{
  "num_hidden_layers": 10,
  "intermediate_size": 256,
  "vocab_size": 8192,
  "norm": "rmsnorm",
  "norm_eps": 1e-06,
  "qk_norm": true,
  "bias": "none",
  "parallel_block": false,
  "init_std_o": 0.0153,
  "init_std_up": 0.0684,
  "init_out_by_depth": true,
  "lr_head": 0.0103,
  "max_grad_norm": 1.0,
  "warmup_steps": 103,
  "final_lr_fraction": 0.0
}
Each number is 128 + 32 x the weight over the matrix's rms, rounded and kept within 0 to 255. Layers, rows and columns count from 0. Numbers have three digits each.

# layer 2 MLP up, 256x128, rms 0.114, rows 67-138, columns 0-63
172159129133173164099112177170141080117121129144164104175121214047076169170147122087129152128127120111162127138173122122097131125120146135182186121120095069138112160172151060191137150137146165
116141110155178135099132087158139027136103161109154099137113150130116117159125126101119152113133069162111075116134085120096160104100068110118102175107112166190115103126085146113140135082138173
170085126104125103101105041113118087147155166162121093143128135167084118136205185158127144100113124153113102115108137117144130120120129149143170139099153126166171185110158052154152182123146151
187158109122093163069099073116149140117135141129125129045117055119101102119072166114149162132144140138139146116093128118106108116145146078114105115150083153096116138148123066098150120141110187
153138102082118153133123148126096117164129141120092129101203119119155138099122066100115125166106139108123090182181097179137170151110176133130190121149101131099123159107138133100153074133159138
102155138160162147117108106128160160220094183133088215117132133078120159133154183090093109102123142087143168146105157094137141134084067138141101039166125145163163140117127142135081190164103085
096110156096203127105100127135158100117093105174160092137120195108096136106113140115107094172162165175128163141147118084070143076133126131169178116095088110181104106101103135196195108114138143
136110122143131135149127108151101100125042172128105100125157108155140158132101098144153131180135130114144093064134077083104106094039084139173208143120139070097199139085080106129099099155112155
077219073112070090136136098048062096137130093100120112088096115160092123079127104083157134140156138107139150189131125143118119108124111188152072090088100099077137171132112099183181120203114118
065122087106087098143153119143133109172110159093134237100142141168094093108051154191149162167146121159122106125094185113105074085172151073133117102155146100052146125131107171111075108119082135
150153136191176093188151111152167114133164125157108115114034092156158111134116146089121137149164091119095162083138146110083129134131106093104086148127155138174143137075051116102112105130097047
203119085105182116147161152155154131071134160136131115206179153067125139204124138113124146094161124188126150099054132118117132133205096107090198150073147075126109112105118114131089123094115141
126065105097080144074137146130135115146115120154124177120146190054109167129157166134058134137081158086116125131109150148081120076133175109100100166130106161140166099217182180093160152139095142
161091034127145096119102025134103099192054105162144129168128063117094114125169113144107123138163216164150115144157153088139116157087109179130118157223135157076134146081164120142176108165218097
167146169100145157112105108125097150135100094129146163115121167086168112134103152135139160102179113107121127026066154036143105172157150199141113169115130117046113117189099095160121163198095122
106171156104145111078130094143161123107123077157124149135054130171130182057134049099173149100105118130078095065040096075133099118144145143142136050096145095132156159106083134122116111146126117
137144085120150107129148120120110165112147166184099170079139177145136008111089150184229151209134141134136103107135072119154144129130130141158148118133159073112145086073112180131131069091134118
206160140166116141178142148204145172086138082108119151159156108106162122158118164108155136122076085110102090146115150077135118127114119102133054155126104133125149074128105169172103126089171088
093149130096172183152148101156090059124129108039134084109124165099142189133123048137083106157150187110142106144121094120170097110103104097163148165165067097131128100080152145142104161077173140
103113081130127152084052162160117144119147124110127111109135134146107147117115131154085151083182068135119143088084152106065084147172202144153097181128142117128126104127073111142119157123176191
068136131049164128056106158085135188134172132097109171164194041119178143214088197088138134121103194114150148112129153120133122130186125144124117124128142200087174176160156206116144117150112121
097127077125117104137083124105119137126093106125092192141152142122104091136141176115090102138149118115169087079120171122107180128159117082125093128067127119143106185155188167107077121128117132
193144143127118150071157126168111136133138145141093103153105167177195120110040105127125142185154149092129137147137119117125088150115102067117184108172135136101210158109106139149093164040104090
119138179118144105123152118145138093063122074128120189189133125135103127136110140134123107139169140090085094092162165138132097158094099113112133120105143062084175159100190056082174157155120181
138131141143186144123092140150095112150158118180149082147113118124115117067114147082141077093147105135149139073119130069069100129182135114145185112099072147106156086149117139116185155114163141
161147100095162150130152136088107141121080094032128093078147148101143170095095123126152106150153145087107097142133099164114087125158176107148104100118186114121122091143092144141138150126107164
130134126125083153122096089174088077115096157074192121113164072126113145207148108112144115152167175100179119097152138143112114048161177157063102153186145109143126094106149117122106119070108109
143077105063065140161149128150149105133104104138130097133165126137114128144182190176107126138080159065133138158178169140076144119118093131134112125093146116086150143133122149122156104050162155
114078111125076141148117187118129161150107166142105127116097077160117159134129093167149122147147050141149118145080136084157106177091126205175122102130120107136093160132122111137126130154208161
093163136140155050155204124126124115183107141128095148116148080117163128117159135150162160156162113165074150095115111129089160101093144063170149136154085156144122075205095091151133166104129155
114175146128099113135127138133124117162108139106116144132149116128176146207151105151111172140137069154191154136109097164146127122125057141122075179145067121097155125171118151071065073125143094
146139119147109194117204127106119125136174154114128155166065189149136089103140166076104149112067100149145138132164186143202064040103129140157182130093077158118119139120151138153138114060210138
144087126115139092124119129111143148192121131108105182110145071147129135140163095162135113114116169111120155107163157139109104121174117128093053098142093098146131099111148124152143149143141104
138155130102178109108044125141186161143107131129068154123142193122180135098136105123098134078160171065074155239116103158082130159142151124138098146049139121179047061106107090172082140106120108
090121150069097107156089067126097236144141105118111104154136090100130119102060139099161169086078219145146112145081135081133134149187158103167155155131137116069168169145130120148174106140186122
092086107121189129100163106173111104147122141151149087169126136070122146206177179120150161149156112115116102117085149097142156132097130113149128135130159131152059121140168109115195106112130170
104166141129081117144123139119113101131125158074133094125097158150148127121157105099160145106119160155105102129134133063103142095118133201117130145121156105064166167108142137125106072171105089
129100198164105198145189127102130123112096147149053105099139152170171053149151180129176094164108140165110142094130150085138124128152165114198157110163132123082076118176100091146154111168099086
118154134162124138132148113171117121064025161091163144115134099173158117121168162096169087154134141146110144102140184131179118126145108076164097141183109101077109116152098115109093174165114174
097150107123144106151102189099141109132146116137120150128138145173113118104143118165149071098131103124125132127137146075126118138072128088139092135125179218108140149086079118123195131116154181
187125157099106140113127059154142109144165113106112096133084124106148143112099079177113169088059165097115093100124049124094154088119140075093131128117140054083152143138163134131118153121132057
104133199219126100087084118136117083103143160082097131119128139140111141085110147107120124126107111166132098127162091145160060142145122181095060162130113106160117090157099164150123064152146088
107123092135085148132131166139130127105108160129136086077123094124178087133141127120090134071133096181125131033125100106109111137110076116059106179183140142146105071131165115173117125079115107
123120125094116100112149147108116087153149127113096140095111087152175124135136107131203157159102165103176108151102109155134160133113135083090100174109149146177109126121129129045125155110118135
167133138130158156069113134143123088120124134190152051111124160162125116101172135079116114153067185096136104200102096144115111105112147222138131173112149161124184117094144117134168138135103138
177168117070163101116113103140036133130071095046115147095078080137170099091103147140061145189071107124107155139160164154145135102180128142089181174090109162136121141096104098117106120194138151
119139097135049132154120074152122132054144165209106106139157129124106096168108103169114152129142147159142041136128123120163140111115139076116125161139142078155152113125169141141096165125177166
117092103167134140128162131107172133053078034157098078131153156125182109120106159156108205181116089113093092120146128165143098158115124140145100146207161089082114114120143119120121164136110117
143163138128129119115153141132092086171140126085106189132139097101107098075102162158144142165107131154133145126132138102164130088098138084090133117093127119080137094125135108105142083123080131
093121166067162115109167099107116165148070084173114189114134121135159119163147132114161133167129133132096137067114134159137132151152116103114148152164107182124102123121091091104119132150138095
152138107103164131146148121056076073132172064143131195139173092102176164165158158115143113186147082167210129149129172135139114164127144133108090160121118188121146144167156174146094137172115216
077155158100138088165174088128138145082134123087081169148098089138074127140175198061082182166161116097087213163125182135093123140156099121172090096093133148128127174103148136120167131152105195
115134150163107145101141137141126190191162162174114125123138135167062088095133142133168157110155187136092092159107139079111094126154142164151120101125150141105137130093124121068139112111064131
160105157136171110194117075141095084115116101179120154159141074083123169070135101099104138124090090079138142100180133055119095154128085127146132136096111124085149103137099126137117098077124135
153172133147105112135102148101141187167171150084175122158133126119142136158145093149142140144147128070094155138105140146102142129097173169148136167128127110147167088164118130060154135135183098
162116098162063169114135097097125139122104163197114086084126111207179170159076124121104143118127169154162070147135166147100126117120153141102111133079122114143169159132101100082115149090137128
159126159167077152145132177135165161097080114020152135140126080120145173143110104125108120092146137081139079123141104108180126067125131164096077156100154121153112127121164170094143094151069142
193136112110151158111154097131139165199138158093114073102095104132109171088147096125091103124100164091138198154102141141173125102108116186089160151193177105118087134129187103102172105134117126
083133130170125087167127084134126166126133173170093146102131109090152195185115127153092132130172125114159150107111110133143095102125129145136102087107138129098103186082128130135126145082088131
165100114143157093180236080115125140087132130153116191130124162130126137152137152102116124168106105128106116200136211104130122071111087140120125115112095172128157132115182138161100124127148157
107112153134117144172110137119115104128170147078169142119164191134144169091148077147095113187093128077120156051120166101120106036124121182084092136153152067182128112111112112149129144111089173
141193162120108139129117071154128098063111138076130123131071147095090148122130090082107127106084115145127162103193103199091148148134074119130100104136098157125165175092026119111122131122118187
148129138127117101118138134125119150111111109143136117091121145144165097120069106131186142067174166202135103168139142107173111089175097169075117118124132116126114131128120105096138121159169081
113168144084137120099202161153138125114156181187138094108112202116124070120159117123114122078114137147108168074148115132137109117166119059087086094143115135118109153177130132169113193142104102
053172136122154076095143130140093099191134066129211091117124076150132172152083201182105130131085115157167079105135106099169124116095106139158166103112188129133174098162139108135085161109155076
133105078065124156149164170115100057195106099172132117169114182101141170153113108149154173137143119159165141149116071132153110108174138140095090180087164154150145153169088164203141139177151109
107111154182200093074112255081138170144121086070156142120154080139167135133108153098122115104155160156102148102063162111130153151140153129137172091125144126175128109142152044155086114145157172
105175075138147072128182134067083111134126099094117132146089071123106066165161187142112095129066155121146141150127126155120146097116145118103085105153195086147122184143191155119119123071132090
155172092182134145123169127138156096158136093078135111121124137134105143071175164085101159105089123163161134172092181107122146108115125110114121185148189135100161116119141155155103094122091144
171116159142052110129081146193185062120140145148182127111141123136158119061146101116117088135135138154141206167107119104126137154125138127112144147145136096124151164124140113125115139117056145
119123133145164130103119179116092124126114131154170109091142150164126086184099126082142096173121107112085144195103112107081165152159129142152193169094157099115109157114170181189120108171092143
156155066150130193106157169063097126075152123160059212147142158133115087151093099107101131140200144117060175147112114134101162122102166155147114160130162041131146112146122153151116156090097134
# layer 2 MLP down (transposed), 256x128, rms 0.171, rows 67-137, columns 0-63
109108153121095123094158124134152143118146153120085138120152100120113139110199112134114204086116050099165131129157095116120162096136153118120169193112127128105106118150116088103138137140120102
081103124145086160155141169078132068116141083122137122130177115141136130153118091137157156141074141082077091130088155136151125165151107153092103073148081178107108140159069125103056074105106146
128117074135137159145103084135077126135095096148134142192136147105180134148100148122132131148155169121140130145162162124147202101098115123149160160058129173144117168142109149087119176101133136
152078170113169127148119125126127178138075105130128127126151124135142150157066066048129129059141122167146102141125131109115133068096078072087141058140134123094075144081159141103154126103146163
066105108140110108118098152106178128150111112146154134088162124158154124126117150117161096094137178113111128147157106182134099093116121166125130145113151154154165140145121095131122164089135076
120149116141106094108106146100163075082141154106095120145127114162074139113093127128176137119125168075128101162161136148142171120181103147146147130143145128152139115203087160086113066104128165
116127115142107205120175120171095139159143000139117139144073123175163118122166093142133193144156071122124113083149169090074137122109095044165057135080154138150113129135124143148062142068174176
136102122134121139102144120131150104135143153133118134083125090089135116138136140150203136084120115097184089155112089157150150111081144167138142108150145181148162161057171146150136139149084065
156131053113120074130142132101109075114124137135156148109135112201141114133153110151142151089116137117112134134117120089124135096176092136095154072061135087131163147087097120085137138112135095
166145113161128076098134108167142098160101138115114047115130113130158170101159099085134105112227100126083100133102133102110142095161123100105153091164140146040065157116141185126129118145081077
088117168175099086122215141078096137174100089140082104137120113100136038153122073153106172078095169155143079178083054132091137132165120114118142061168122104105127136166137047099100128174143096
141145142121168171184155168170091141129136124141164156111149104156141107203122161244084091133067179152178113160112125178098162124121101191164109166137144163138096130098174096098115159128144134
102094074210126105099117161132155103102146136144133131100169125115130146137119105188136115139144169123139136146099128140093145127096139154174098115085093133109157170128096120128107115106114116
086122087085169083139178154141125138150117134101086153115122087116134148112184147126122152078133123121089189107128087142117136053072094155106169095108165112112160112100120055146148131154164168
143142142141196109160085077100120100115114153180111095120108084155127112140106117109161098134136050086123148151136136065158122134143178152083119119137148149071125168123176086107121103144172081
128164070140188152148134153099113107132143115180101137080188110164149137095125095169121155134060179144167100140073119108129079166165167137130094142067101135156150141077126119209161057134159112
167164225161103180102074143075122150184110105123173111105083092144096109168148079106118164055140089203116120116110110156108144142144076130199151187113155114144134108147132080168105099104139147
148102115113162161108078125119161143161083140122154141108144125118159203146132074193141169090080134126102119153149166162103079105082102164123093168100099122195140085123149103131176193155144166
166190075119142101108093104164094154164142147195125162134099166121158185182143097185138130090136142098129102178152129146112145134159134116145156132167130162169108081120143139103130151112206078
135109160058119083157059132107172098098158154115182179092148165120088106134194167090152111127029093107117114088109116180152073126140122147078114112069117127095133140151089096134131175153072199
110083172118126120125146098148127144140131187130082095126169132123067176183102116123156065115164174152120123125159135079163164141155117067082149114096147127147122077067145150184172119147150194
106114162113090093152172143176117156168169132125113116171116112118126111136101135156147136102123107177107132115169140133153133139121074140050144099123175136115090156087113105131098156106158165
131132133105137173103150137008113113176125157148196136180080189118108123148103141110180131178126151170168087117088151119100144167142144080142111117129111160122150120079128181133126141138116111
112109126163136128119141147151154138132106112130123139151150122172105151168110169113135133128169207164174122126165138093106145145119116136140151077141104080120129085105129103117114099154100124
104100119103106140185161184047105140103103110164112158176138108182137152132126147157089123118095181138126147171043131108094156164079094158194140107132111141104134200176159137166146178113255130
144123135130160109138118198133149168137117133105111136079106113122106127055164072099162184226114108110062072075116092103081090142118137125147117159157195146124114091126149110211133138139159151
097140162148137130168129129124082115129140086106092143097123122152208163116052147070108118137180107119096127154088079143146075156120061151167114184151075146099123129141148084140092132146086203
123149173089158200183081160154109149100172113134171128121178122142130133142180069153117128154145085152142099154077125135083113132111117161119126138158121122096166124131093114138184095150186162
139147152080159177112045156104121064158143101167128028122140154105184120138141122113145095016195064188100132111139158162090131154127116085079131124099089101174132117137111152134140103105126145
133164114077127165084110089119157102059144160129153111098198146143147135111130071129138185168125083095190120128166141138156135113164144103159147170169155155073102136091133119168144162128150139
177089162173096174097122194136103124139159141102144085068092112094162079149182125133114122106127107102105059118156077151134136133053077133113118106129140127105067112134129119075109099150084117
146090146105119153086137148181124113120110131131087101135081109131171111128107097082135133132134135111069084146181197127153121057170165113195109087136115118141114117170134137121088042092177134
108147152132155083094140089126242051147157128131125073077189163081122148099106095180180136128137114009112066092176106053177114169156082122127129162107171124154143043142108141086119115101070165
092088102124115098129129126119096178079096086133202148129147118132080101163163141146140096159088085103091114097172152092126136154153121103119117084147101165129131132159137101096163138127126140
087122177085125109160118118082173119188173125195121116119123157125153104131116122104125143105105153094125156129123129148109151102117130102101096146075106134107124120086139111146121139110141121
087138149077195208115120117141052134124134189077138217091097113157115153142155132219057160140141120104082100133086156164145110159176134176121155095141087132156089133086112144060170132129167128
193085062118167093124101228181141143092134059117081159147149120111110148122169124123082127162125161146166133102160114116086119134061080144154146169100129145115135161127128094094116138130130162
130131171098146154169095110110123116128138067147040126082118151136098129123095152132120173171111159088065153128119127122096163126070141096148178153130109100189152077145131185111135118123157100
111168132102105128148098104158128119056119170080231181159094122100086171126144196142090118122112143130129145110121128156141091146116132130164166195130195094141150110139165181124103120102127139
136080087163132165129056179128106124143114161091124052135136118110165105149071146107194149160126076096084123157088112147157152124131173149118111082157136088170169179122083132133148051155092154
158128178078107088145113126132162126116130067114088060169133127106114113186131120174147139174134124158207078131170141101104136062158136186160106112090124109101059087115103164142080124136149098
163124140059111140140130085143161109102131150109134136177162147162123164101137138160119134138105096123130045111117110188066087217074130199171097147159169096109126162059124075101130077158136135
096082180124143133122080114150084155055073140108098127149128116109170135158113126129135143173151115098153129131163169125096136126086103138051143137138170138078107149124129092131107061102195146
154187166138058128140108108118089194141133092120110097024162144134137118153117038116135155110139136094198095121082072173144117128127057072173152118150124108104118095104102094086141178138099195
101061159126110101126114159099138099100084136127164140137168161129216169137098121120152117142102193117103108178157127111127102139075171147167138138147121126090146123208097110143121170146176138
142121163069128155209122139122111112143175131130142145040125136131150088168119122123109106085059164167134068148104141134123103182122103147084097087152086117135170097111119142123116113069157122
129144095125161144128160108130180155100152180130157122163126129076095105074159080100152102130093144162158105160084129135133160147137140168193113107171134164105174102123070070098110176081148085
127164122113079077117186122148124108083082084168166108101144140158102121143081098141123091146115135106106119133110115175101200145055088149091083088128129184146160126184139124148130127102131058
164112128108108140181179134203120134125116145143126131147175101124142164084163131146142155116147157115103149133109144096143129165194133151094124104142165140082137087140126137147115142136136123
161153121195113150136140098173166056147154152142103100163122091098058123156102155139179133119151134062120158159165070116145075072163141186085111158140093094159128154165106085107078145096014105
047099109118103148153119175145088150101111098100131113137113174123124156098106115077090123144079120068122089131149103099129098131120131151159050110120131155130094169110060117125151153117214116
177102108109106132091113193156128072104131131090164108115087086134168144151097187145131136148097081090153105147156141192110121113124126152141142099124114187144125124138139140129095113136088130
128122111128151166115121120112160150166155158157128099143152145146092167124140100123132147160147111122155203116127155105160154118152142139114139133128118156117144130114109118140117112132085104
155133139125122122165118166121135089150096158169144132150070133153140108164168117065109115157105109095160141157193151144161103128153190117189078143163124091149115075128165136096089190135092108
123149092076129073106156147108128174123129120121143102076202152186102095139151135133137100118109086145063186082142120146095106074161141102160122172110172057134170216195134104154120154073172130
150052163123165134132122131136092122152090117101092081125127182113136127182101174101114117115203161138133105191063132088115144116115111140191134109132123171159105103156109152035139176139095158
149137109116090148125057158122113118166121107063147114190132151106141154112150085134108130134138081132153134135163099089135110129084151147081068129068113137147148125156123146143149122107065126
150177076155139093101111125146152159113100114138084171131097111174152186097162137117099173153126147106106147124114130109161152145155141152076162113099183143091139121117101165102124116130145074
085117182137165125130059142144098156151149166081130104152122106153121089093227125167145167202115149114064112117151097118117155108125066162136115171181117062102116155173128081147172128124132156
122165127078071112137104216109164164124181162090187077131078142089137156129141116127131143114114092071138105140097093200063082105108150133111141147152133134103144166142104139121090167138081174
155094137125096120155125170137095175104164118102129138123080052130167091141143144093119152102132129097125162090145113122090112123116130138153119122101187091169102122115143201128122092096162193
085097151121119119102124069153103078054144167171175135128164168137065145085101215079102100124192170110124118131130107148154097146164117151140145096173060170151186157145090092054144176123048121
130247108097160150097129149136155127164138165101142181146126149135120146141094152113136063059110134165130156104129133114081098103148145092059139153096129155125169113123080119151123159158092143
103096138213045170131175142122107145043146123095154144189165093103185120137170137184159116139156144109175142124107092072107150135100128150120093129103131152152096154129153127105031157167174113
176149126098145103130125120141145073183127139109135099137171143172148168160151148181158100145158107158119102101151148113134086160155112148119210133220162092117150102206077133155173141153162073
119091115118086104092072211173118148163107130138189132166167092091164083159137089107107105135123108114129155095098097093112157115077115120125133102130177136092151136113056090157119165158189113
081188179149139101051155161093154150096196119128137097113186149110130117123138124140113141121116193143174144167067191133084105163127150125173083205182125125102164142155072158158183099113149185
152105045176169097160153096101122143206124121137128166164140184060109115190148178160118157134153167112115054139133133080094141110151150098120130093149121122067137157135084153156100128132139134
096106190117087156126150119140156146092145150165134129216140145139129146126112137097161148154178159124126146157161154109120078132171127109095161105113170130117131173096100123120080146105129142
176141130121164124151072088089101156135133095116076136159088118165158141092174115123066065151138141202209140108129151136136140089154138149165130148139149120114097158084142131102088119121151080
141145114113089108086056102069148147119132118105153102083118123131155118122151062102139157091166130130156132177151134136164151143135144108206131136113125143099129086188146117149097195166132160
# layer 2 MLP gate, 256x128, rms 0.115, rows 68-138, columns 0-63
191212149127094108109147157103147138123172118165103138150149064124212105083110137129162152125147154109119142119085152195181107154110095174150147215152167132123141125139099106119095176114100136
092182128126154141125124192139123164109132112123114134120119108093156128148022040098134134126144096078120112168150125133115103131117132125130068084146120116054079069176100204124112106132132093
127147150092173049164163135157110111130124154072112151180128174099146108131169131158144123139141124125086146134173115136164149082115118165171115100083163102148145106126138185151090167146173072
107102147059139123132125095119101121159099121121076099125210086099137086110154153111156150150107144123129103192179112181141135159164165087108157141147121151120162168115149137113106126166179154
139106086100161077097143174086127141109161141132162136078153133161118102134120131155138129181111111144121116075120109129162143097122176110139172185109141083133165151062023051134159145098120184
135135151145174169175147138114202130046131062114062143096075210093175119143092170132143106152126114148118129147127145094140128106159148117183109147120129114178138136132130148147147144161201158
123098144123116150118106127115138131171126211121131132044141142121103124076106105124131078161088115128147146072111176107109057125142164202206138137117123173104143124116144111031101065164135146
120068136127130150111149137160143136178073190138139111179183143119168107212103112162085109090099145164119123117140169105122145056129103164087163175174135125199144119107134160101112170115191137
216133157133158186103115174101181130087144085130170072162071121118148136114206129098080082127088170137142141130148111115138165162095105177167094172121146155174085116118130115129160148182156127
134093139076104121028106155118143155146121116109175110117170150145141118110100151121109141089093115132090151066095170107169117099131161162106142112141132102139156075179197155143135185135115147
065127092115045117100108134100113136160136074086163139103159149171111199117190163143130146196106119090141139105161101138119102181096188158155107170139144102130123112139109105173129156201164129
163065150165055142146069089087151151123148175095150104090167159178095160177151109182106107148122169133126155119113122090098155148153122122121098151158071170097118131195202147151171131153135149
082241102120082182102166201141120112154153103100145099126165151055134146132092058148097104110147085103111141075081151118151146115093215090069142082074057099146125148150111099136062208101082142
161150141140100152117138109113131141131163133117137127186100075103130168121157168042076170189091131116099065100183162075099163120128092066184130109142091119163165161123119153182134130081160195
151095079078105166115137113083147175197122150100163146112162096094187107154116139154154050131058116173132121158143100162127188179122122135156176097196201091145025182148111148096108173049142158
104097190138179131105112190119121138099148182124106153087112129099111139123165112123141058157120135118065107095139103184136114142125072083119081069109114124105090148112183100184157131157098074
131194123125189157130144200150125127150131176118109145104127140143149129147096097074126183144124163124091092141079130082174162151099150125181101148093105107147107119124132154151106157131150101
145061119144108093132131160111155114107127189190113095185159110164039074109104126129206140130127101135150151090111138149083128140178148096100081135137187167120114120154115137105130098128125143
144132128017116130157129129091153139155117114175156138098140124125137172133146145097138118145081144172108065089147092135134125118135072153102159144079105121204098117158116084132096145133179178
136132120119166190145124127112172182159098125120140118124091166167109102103137063122192127153159112133114054161126120086122146141121080134173120066104088120132078100115160149218162113154122164
142127197130146131153163111125103112163166111147154104134084147185122157128116072154168174109144126147073160141183106095146100160085119118149121106198165148098113094019069084105161096136152112
159150094122161101158121156161113121072117099202188123136157118091064075056175165107132133133088072097147064125161068110210109118154202104095175120125107152149133187131082159154114169082150118
167146156119066128143086155142116120176154184127181052129084145137159176134184079075152152112087079155145157118053135085097123081144146166145131098142138104175112134164110207161088086107149045
112157100098149156121179103107156153136142096078090161069135130112124135200112146125119148137116127142148133213137140193158140127147105142111074121126172083187082176158186120180108112151126172
118141121117162139121189088041119117119165152110166139141061168134104190115122120091119138196180146152175128119105112119141120118135131132144109111117131082104138128150121135211139130126100130
107112116169077040071121097161143146106115098150091137157099124128184081155090131104150178132067078158204140125109130077090121140088165044173113159126109112089137103132119096070152084145106137
178142168121156125142090146106101198091169070141135138103112148091102122110103050140119091124114067094137125132093095144114159182120149086108147109104115070139153180104115107111138110146134092
129155120143151159130084093105141110114125101105121096129117177126197126135121137104104164170175130089109120086160109183126133129107209196155145170072132132156088119119175143104112119137176119
062157157150127171147160118119154118142094152103138210127159113129106128151074217099174149114230134119075156113139114063185144124169171104181099137124133110119116084139124113194162125138173153
115095100137095148137159109110091134098148080131109109130103125106075118118134125093119097116109190072124073104138131120112107114173165188156162069141193140144124134126111101173141182157112148
087136074048157132160070182128090111154125025097134159172138091068127091122154097116106156198221153131216101105090074074100154158070113064129125115107160129040114128144103186117152164157099106
148112170133154113130083136133165108159147109135183141170120181150130156142154108185161125114145125107125134098158154161117113100168121133078117139177129111092125109097124116120129149183130145
111137088158113156106134102127166105142141191102201103142141132150149165100125109201132064119141149084061128140127156181125124124121113102128118094136073095129132153163174112103093153140123150
173164135097099097110093105105123232169090078111143099139164113097122083119108200128183213124126205136156095113151145132176164176183165139143091120178090140116158169118137140149140059112172123
155152101140111160135126126134103136118148116110097134087125161111156075079135151095093188123118124208120106076115069123136141129123141145130149110136123180088151096137107148127118089144068143
158164145091166156099125109120165130116121070138187143137164120098084148119159124106151156136177146108124165173110075139114181149098086182106141121151110116116135196142153148064148152117136084
142091141128089164117172111108203149181133091128166170132086124127143065117157106049169099150173140121128092113125110173166145185157107096167180100228137130107100119133086130176137119162093157
099113180066096097195149129140102134128132160140142103109113088130135199128007127118092111145095159105128116147166158150143108131144098122147146109117134123161155125116150133096147123086174090
168131124142157124139134083134086107129098139112140152148140145114124172154124118111108143192090122087155109123141138122139128090159176178142165130114083065125128126166130158113082172120155074
119145083130056167110073138160125139086136134152156177159146088138160121093094136102140192130101153171126092139142122107175097141096153119207126141115089120084095168104085157145111166153186134
108133103095155162132161133094112068170140113148134156123130177109131133164099155111125163123135158094078158103123118117126156147154149169100169152071092095140168135134136101094094160097145161
116129179184141127142161151088130108125142114101133162187167130137080144147131106150161138158190145127137100151112142151149148123133182167197150122098106128098191171090096177101113138177138132
114148144155096121095160091101118115163157144108087130054116065135157136128161089110183150150138169093168094137100110165151156138106110088104108135136160167163105076155141123080129142098133150
100052150137141082165151090124184112148114129080113219119149108078132127165073089153097124124120061168147139111137136132137152147180098137088128129195111098105096138146152136104084110079121107
061128106143136166227155135109107053128120120179103190134159104128159135106125154143149139096143136170046149149113124106178093146138134154077161082117121124210137136089073103123229168083145113
068102099061151145183157211120126165102141135180153114117106117094128146105161165141132119164097088086100164091124106119113166139098152097140138114123151113133139171123070167148159176113094129
121065172132137131060137162144130125104165071128095111077212146112122175138186142141145068087132101123107143139081148153219180137130148163144194048158138110181179116054078134132074129122138151
073118111159139069118133117185126098104160122134172106099069141106130160156115133189166080083163104081163073176120082137123126130143082175106129161126135157155114144160099104108140141128209096
109112134108133124118163122132119130161099108119103164131122151079140119137151145102146094148119144119122150105119142140148105149150104138134185148153080132104101139110083089086103123131090120
106100122151145146151126094076090132195121066118075112147178113113166144125034087108125101072131150152126103120199090120152157137148100060147121150172153113140047126164160134140143123068172082
117146183118173165117126149166144095145106076160166038114068081070135185122106110147079153078112140128094154126117113179131112168167134068081139098158150111124144136098117070143163162137114118
116178169148172121087151138130130070097182099119112116156151155185141147148118120130150148125145118192035099129149107154126147168130169106106086157126093166101136150090076142099101165101143169
097178097087117150095097162130067125104152084082110099091128156125154146173096145110188106161157173137204165142154171140122117111143154180104077126154106178082123104092121158107088174090166123
155131177127098127109109133136179161154145135119155117164102105134146148140155098146138133120148129094078090139110159165103135111144111229151064139105122114124192138148105111134150180120147085
113111178111080181146115104142128198139061083146111163128124108189108200142168108104156180164071153096074115095154134113126140133151145105171077169147172106108104123141118187115159129107054101
147124129126103198114115177118125154085064112062095117165132077103152138161150120171059117111152134110126114116125109184141143100147127117113099164103148185144091137106131142076156125193080166
038108164146143128152051183140114116084125101185133162157145121101135125157103200138163146133164077152113080118173118121075141120153111090184116090072113119129161123128071119147056159129158155
154135135137101113132147157138154111105087089124119107195102147165225109085104124095188128080094070125120152166182173086145164121144168122146125158129158125188146069158132109126136137143157163
071206128155126135084089087142119117201177133078112066154154095095109086068176123139161039120113178211136114078123099127151219173125104118156109117192198114128102121088106168070172182089056123
234141151102196164090122138144109166147102129078110102140091106123088069098096214162162136087133137136085065117136137122137166141134178142102157088089145131099088101144154084134126150111163077
131167159086113129114133093159091082077103136074196123141060135073105146108117134106109117123102125131163141109190113178111151184140110137146142089120089155143177184138090089082119111139147168
127138171117118121083121138113107075124117118151116109109074139164118122149091153109192099082121115141126113175122159106098082104105110170079133158098141145109136106090104120144122117126155106
139099113133120119145098075096147096139103093085042157154106137113150195166065127104126145159133086145099073215146153171151091148113131124154150154136121065106117131167101099137128091088148158
150093153151186123149133121174120112144103121068076174132206171173143147117190122158134122158225132138124116144139128126114166126140204153116104137183095143100094136134125127116116115157141169
136141117172118144096128103108098145167100080118088111148133111138130180196063124152076089143161122231130108061124133071110125131156112112119176114140109113094143112122099113204184149136163115
090032124166162136099099186128110120148141071095181135167122084184139129080160189118096127096113148097081108103074202112103187162155116121141158108152109098175141109118126098183184139047085147
113081145079168158083127161168155188177090126148134123118100177156117203090089085150114133144182090085096159077128096184095103136112145132105111124196144141094122093090104090126098127158107127
113108150115115089118100143083088170117118134139102141129123149114167129176090089133131131125149127088152165096128107133159133164153157100145148065092111115176116155122095144084128200119219144
162085170123072135098048107090178144147135094120172152089150140190153103096133121147194119114111175156084205133109084130120159129104104161137181128148133130135137106124140131136124169144127104
101091106138101105177149087093196142163078132114075151123118091074142156107088152138160125127141096153142133060182107135115074081101155134083138110135115120154141158175135180081128083115176109
117180140057173116147095120142167146114156127090209160125104058159075152165160179108148132156133102075020111131124122141133101150150135137138182140134070144111119120170122116146137218157141163